Weights of a small GPT-style language model, trained from scratch on English Wikipedia: no biases in attention or MLP.
Each number is 50 + 10 x the weight over its row's rms, rounded and kept within 0 to 99. Layers, rows and columns count from 0. The size before them is the row's rms in percent of the matrix's.

# down: layer 6 MLP down (transposed), 320x128, rms 0.18, rows 136-144, columns 0-127
# gate: layer 6 MLP gate, 320x128, rms 0.212, rows 137-144, columns 0-127
# up: layer 6 MLP up, 320x128, rms 0.208, rows 137-144, columns 0-127
down136 096:63 46 51 38 70 40 52 43 47 44 39 63 53 54 53 28 44 61 69 32 50 44 40 52 42 52 51 49 50 47 68 58 48 63 54 48 63 55 46 36 45 34 61 40 40 51 54 45 61 69 49 50 48 46 45 52 52 45 49 43 42 58 41 54 60 41 28 49 56 50 49 47 28 34 31 52 25 36 42 49 46 49 57 58 46 39 58 43 57 30 54 43 54 59 54 40 67 40 59 40 55 27 38 50 39 43 47 38 50 62 48 41 43 53 73 62 37 62 65 54 55 54 58 50 62 50 50 29
gate137 099:60 28 52 49 49 44 39 38 32 54 54 34 57 46 31 46 62 60 38 31 36 47 56 39 34 47 57 47 60 58 45 44 52 56 36 39 56 41 49 39 45 55 43 53 43 62 52 46 44 53 46 59 47 55 44 59 52 39 47 60 63 57 55 68 50 41 33 54 65 40 53 47 46 46 56 57 70 63 55 43 57 52 61 46 64 56 45 43 67 44 56 35 55 39 45 49 43 68 23 39 57 61 54 27 50 46 37 50 37 53 41 56 63 51 63 49 58 70 20 53 53 49 50 60 43 59 58 49
up137 102:53 51 45 47 52 55 59 42 45 56 30 38 42 52 44 35 56 43 55 74 53 34 54 51 64 51 53 38 60 52 45 36 44 56 63 57 54 45 54 47 38 57 63 66 62 39 54 37 49 45 45 51 61 15 44 31 56 37 45 52 31 56 61 56 41 28 49 47 45 33 61 21 62 57 55 57 54 43 48 55 52 59 46 60 49 54 48 59 65 56 51 55 46 49 63 64 63 54 39 50 47 49 47 60 37 31 45 43 53 53 49 48 37 54 42 60 50 48 65 68 39 49 45 41 36 45 58 32
down137 097:59 39 53 51 63 40 44 46 69 44 70 36 49 49 43 59 59 64 62 44 19 55 61 42 46 53 47 67 44 42 47 57 60 53 45 62 47 60 45 55 49 48 45 57 55 73 68 43 46 47 56 71 67 64 39 47 45 62 58 50 48 56 41 58 54 47 59 53 68 55 46 70 49 46 44 53 55 49 56 42 45 51 53 67 41 55 68 39 41 43 53 55 63 29 47 37 53 51 56 60 35 51 39 37 54 47 48 43 56 58 33 34 62 45 64 49 69 48 35 52 43 54 50 65 45 62 45 69
gate138 103:47 50 51 65 47 43 34 48 56 56 41 30 41 57 54 46 50 38 25 59 59 69 49 64 57 60 32 52 37 58 60 43 45 55 57 62 48 60 41 36 49 42 44 42 38 44 61 52 27 48 54 59 48 40 50 48 39 60 35 34 51 49 45 50 56 54 53 56 51 48 58 62 54 29 49 29 56 46 44 62 45 53 46 58 67 34 68 35 59 68 41 69 52 34 51 47 58 46 55 55 40 49 54 46 49 34 78 53 55 48 49 48 43 52 52 44 40 47 56 39 35 39 61 49 72 55 39 44
up138 105:62 41 48 59 59 44 55 49 47 56 60 22 62 31 51 41 54 53 49 51 56 38 53 52 38 39 58 54 57 45 47 56 38 58 40 65 51 49 57 61 58 61 50 40 51 52 47 52 44 41 48 42 52 73 58 63 64 58 45 55 27 52 51 40 59 35 26 49 41 48 81 41 66 51 57 40 49 47 48 31 46 41 36 50 53 33 56 33 42 37 55 40 61 39 57 32 42 40 42 39 56 52 42 43 46 54 42 42 37 43 50 54 37 46 44 70 39 61 49 44 56 47 50 55 57 39 62 69
down138 104:50 64 47 26 63 39 54 66 37 34 52 57 49 42 56 45 58 47 54 70 61 64 51 49 36 60 51 57 48 56 41 42 54 56 43 48 59 56 53 46 62 48 66 49 43 50 67 53 49 56 48 47 50 72 55 55 55 51 54 53 47 49 50 55 30 48 43 66 67 38 52 44 69 52 58 61 62 37 33 41 44 40 31 61 43 65 52 67 51 54 42 43 48 46 52 45 44 42 63 58 63 65 44 56 49 50 23 38 59 53 62 48 65 31 58 39 65 42 54 55 47 67 37 59 58 50 52 69
gate139 111:56 44 67 40 54 58 45 52 40 65 47 36 55 51 44 76 58 55 54 52 49 51 49 61 32 55 61 63 51 73 44 41 61 48 47 53 65 37 24 36 38 57 77 37 47 44 58 69 64 42 39 59 49 51 49 43 48 37 44 33 45 58 45 49 55 57 47 40 47 54 36 51 36 62 38 67 30 46 53 52 35 40 52 50 46 43 53 53 68 57 44 45 46 31 52 55 43 51 59 45 57 43 45 58 34 41 48 57 50 50 43 61 37 28 49 31 45 55 49 55 33 54 46 46 56 54 46 57
up139 107:65 62 48 53 40 40 37 64 42 43 55 54 54 56 53 46 47 42 48 46 48 44 57 52 47 49 38 67 63 55 49 54 53 63 43 62 34 55 53 59 52 51 40 66 41 40 62 40 57 37 56 65 47 65 54 68 60 44 67 61 57 55 56 40 46 58 69 64 39 50 64 59 51 59 46 48 67 51 50 47 45 33 33 51 27 43 43 38 44 32 54 60 61 69 48 72 32 52 63 55 46 56 55 26 53 59 60 68 32 60 56 40 48 59 51 40 54 51 45 63 31 50 46 56 49 57 38 41
down139 109:66 43 64 46 70 39 49 60 28 56 64 52 31 50 47 46 47 49 45 42 59 51 57 57 43 35 58 49 49 42 68 40 27 42 65 66 44 66 41 50 58 40 55 36 35 50 39 57 50 59 48 41 49 48 44 30 52 49 42 61 40 36 51 42 65 38 51 54 43 55 38 40 42 50 46 54 73 60 54 46 46 52 52 33 48 54 72 40 48 27 57 47 41 33 51 24 54 50 46 51 53 60 49 47 41 61 46 64 34 43 55 54 51 53 51 54 33 50 51 61 53 59 63 35 50 41 56 64
gate140 105:51 48 47 67 49 67 52 66 44 33 51 47 66 58 46 53 44 40 47 50 59 34 53 50 52 40 47 48 52 62 65 51 45 46 58 48 49 47 49 70 44 51 63 55 37 46 45 66 35 43 59 65 51 66 51 19 45 56 39 48 36 47 68 45 60 31 38 44 42 50 49 66 51 39 54 61 46 42 56 55 47 67 53 41 28 57 51 62 37 46 53 56 55 39 47 41 43 71 59 53 49 49 50 39 59 43 39 61 22 58 42 61 34 41 52 71 54 46 40 54 54 41 50 60 38 36 50 49
up140 098:43 72 63 61 52 47 53 43 60 56 61 48 52 41 45 36 47 36 68 38 48 43 49 46 42 62 48 48 57 60 52 46 20 52 44 53 61 37 84 79 48 40 34 49 45 49 44 43 52 51 50 77 55 56 50 40 60 54 48 58 48 58 57 44 52 48 43 40 42 32 55 58 48 42 38 56 40 44 43 44 37 45 62 64 49 46 57 60 45 53 54 62 50 55 56 50 46 72 54 48 69 56 35 46 54 58 60 56 34 44 52 64 45 54 69 47 49 45 68 61 44 54 56 51 48 60 41 36
down140 100:46 25 55 57 58 75 44 62 44 51 55 38 52 46 59 52 51 49 56 43 67 46 40 51 70 37 34 53 30 56 71 33 39 37 39 50 57 53 49 35 49 37 56 42 37 67 49 55 68 61 59 33 47 49 56 44 47 53 54 43 51 35 48 60 42 64 54 37 42 54 54 77 58 27 56 59 55 43 66 58 53 62 43 45 40 31 49 60 48 58 51 55 52 44 46 45 64 26 35 40 49 53 50 68 50 55 50 38 39 47 56 52 45 44 45 40 42 40 44 48 49 56 49 52 46 52 46 56
gate141 098:49 50 53 33 52 60 63 59 59 42 45 48 45 46 59 63 50 48 36 52 26 60 38 55 45 52 40 58 44 38 59 44 43 60 39 47 38 39 33 57 63 60 47 53 44 58 51 59 42 45 54 37 54 37 40 39 51 46 68 47 56 44 40 48 54 62 55 69 56 37 27 49 61 34 44 28 36 42 36 56 58 51 52 34 69 55 51 58 49 40 53 61 70 29 66 52 37 46 33 33 36 66 47 57 69 59 55 43 55 52 47 46 60 57 58 41 54 51 51 59 52 68 52 40 41 47 45 45
up141 101:49 60 46 29 52 45 48 44 53 50 36 55 66 44 35 58 42 51 55 52 53 68 64 44 54 54 51 77 74 32 60 71 56 28 41 51 62 62 50 68 45 45 55 63 52 49 50 56 73 60 55 55 53 53 45 59 33 50 42 54 49 50 60 68 53 61 49 55 50 53 49 38 58 57 75 50 46 41 50 50 46 56 61 47 43 48 36 50 43 48 47 37 29 44 64 34 58 50 63 55 48 65 56 42 42 37 57 50 44 45 62 47 44 50 56 55 53 49 27 49 49 39 66 55 44 58 64 63
down141 100:48 51 40 39 46 50 43 64 54 61 69 54 49 35 60 56 61 57 41 49 32 46 60 50 43 51 39 60 48 59 56 55 59 25 49 54 48 38 46 37 45 66 39 52 55 36 37 41 39 30 54 31 45 49 59 41 42 50 63 47 49 56 63 39 48 71 57 67 37 58 47 46 46 55 37 42 51 47 39 43 50 53 59 58 41 21 47 40 55 32 48 32 48 53 47 38 66 43 59 44 57 54 48 46 47 40 57 47 58 59 35 59 57 33 37 63 61 68 65 34 39 43 40 53 41 55 53 41
gate142 099:71 46 54 65 61 53 42 38 37 44 48 40 52 36 62 54 60 61 55 40 54 34 55 52 27 47 56 51 39 66 34 31 44 68 46 63 60 43 49 48 53 52 45 63 46 56 49 27 56 61 48 32 54 46 60 36 71 58 49 56 53 55 49 47 50 62 45 28 66 56 65 50 49 39 47 39 50 40 39 45 69 40 60 47 50 34 49 51 52 65 55 39 56 47 39 54 41 55 43 60 45 61 60 67 32 41 49 49 56 47 53 46 49 39 52 59 51 58 64 52 53 60 65 51 53 65 65 29
up142 097:42 50 57 55 64 50 56 44 56 50 65 51 51 49 37 51 53 63 66 56 48 42 54 64 55 51 68 52 40 53 37 45 49 49 41 41 35 30 48 34 45 55 56 65 59 41 67 51 32 65 39 48 65 46 57 46 70 55 40 56 36 55 40 36 38 52 59 44 37 41 50 49 52 45 42 61 46 52 52 48 58 46 46 27 44 41 60 53 37 30 26 35 42 44 49 51 36 44 47 23 52 53 56 53 45 44 42 56 42 29 56 58 39 52 52 69 41 43 35 68 56 56 47 50 43 49 69 59
down142 100:43 41 39 54 55 57 39 35 47 36 36 50 47 44 60 57 53 43 45 59 56 47 48 50 56 58 56 55 41 47 49 32 58 56 52 49 66 50 43 52 55 59 48 69 49 27 57 44 58 35 50 53 62 48 52 61 41 52 31 44 41 51 47 59 55 67 70 40 64 63 48 58 41 43 48 28 42 40 57 49 69 33 56 50 53 35 26 32 42 37 59 52 32 50 42 60 64 59 47 81 43 53 45 60 47 64 52 45 39 39 39 45 48 44 46 48 45 48 53 39 58 45 53 35 37 49 48 28
gate143 099:56 53 58 48 56 47 70 42 47 42 46 48 43 41 50 30 68 44 56 46 48 71 32 41 57 49 33 48 34 52 50 48 51 29 57 62 56 47 64 51 47 47 44 54 41 63 53 40 47 46 40 41 25 52 47 52 64 58 44 36 40 44 51 28 36 28 34 50 47 74 66 46 48 50 55 42 49 58 48 70 63 60 55 55 63 67 62 42 53 43 36 49 52 45 54 39 61 41 54 60 73 38 53 55 46 54 55 46 61 54 37 55 45 47 41 57 51 56 37 46 58 40 26 44 45 49 55 58
up143 106:77 51 41 44 47 26 38 49 45 58 55 30 53 40 41 36 43 53 47 37 34 58 54 62 50 61 48 60 41 68 49 54 49 58 43 48 62 47 47 40 59 50 61 50 58 59 42 52 66 56 48 34 37 29 60 67 43 56 51 35 45 60 55 44 49 58 60 55 41 36 41 53 50 55 30 52 47 84 51 22 62 46 40 42 50 46 44 42 64 47 50 51 49 51 57 40 46 50 46 38 41 63 38 51 56 59 71 39 46 51 66 64 42 55 42 44 38 49 66 54 48 47 48 46 48 52 52 49
down143 105:55 49 46 41 43 59 39 58 54 42 61 49 56 43 42 51 59 43 47 61 55 61 57 52 49 53 36 53 59 66 48 48 55 44 48 44 30 46 33 36 46 38 50 51 64 52 40 46 37 74 54 46 64 60 46 18 58 53 47 49 45 43 43 44 58 35 57 50 59 69 46 72 44 45 45 55 55 44 71 48 51 64 74 78 54 60 48 51 27 45 44 55 52 54 55 42 46 29 50 73 45 47 46 65 56 55 59 53 61 57 45 62 54 52 54 59 73 41 46 42 49 43 49 49 46 35 45 43
gate144 098:46 61 41 63 57 66 58 62 51 38 64 58 44 61 75 41 46 45 49 52 58 56 53 51 41 64 50 78 54 46 63 43 41 49 41 60 59 63 49 52 43 44 40 56 53 48 68 31 57 34 54 51 41 59 38 53 23 46 37 49 55 46 41 42 54 52 49 46 46 37 54 51 54 38 40 57 60 58 68 43 56 52 48 37 51 62 77 48 61 60 43 56 40 41 56 43 42 46 38 52 46 41 33 57 50 24 51 62 46 59 34 59 55 46 45 51 70 43 58 48 61 58 63 45 49 54 40 64
up144 095:45 24 65 48 48 30 53 39 58 38 70 49 62 44 52 43 54 52 66 47 49 42 53 66 47 50 61 43 45 53 55 50 32 45 50 52 66 55 64 58 50 40 63 30 40 50 53 50 42 38 57 62 51 39 52 39 42 34 64 57 39 36 74 44 54 46 45 60 50 46 56 54 59 54 52 57 38 50 49 51 61 41 60 41 49 70 34 57 48 56 67 53 49 60 44 29 51 74 59 61 55 52 50 54 53 64 54 40 30 54 63 55 60 40 68 53 37 42 41 41 58 34 62 46 39 50 48 48
down144 095:63 53 57 56 60 36 68 68 46 47 52 37 46 49 52 36 54 46 49 62 63 48 32 57 46 53 50 55 49 54 58 45 30 53 41 35 47 53 50 54 37 53 64 57 57 67 56 30 51 31 54 59 59 55 64 56 61 47 52 49 38 44 54 51 40 44 64 34 49 44 52 38 44 55 41 55 58 60 59 50 55 31 57 75 36 45 36 64 40 52 61 50 49 45 67 63 57 55 54 47 44 37 61 58 56 47 79 52 47 60 42 71 36 41 62 47 37 44 51 58 47 40 60 58 44 62 64 69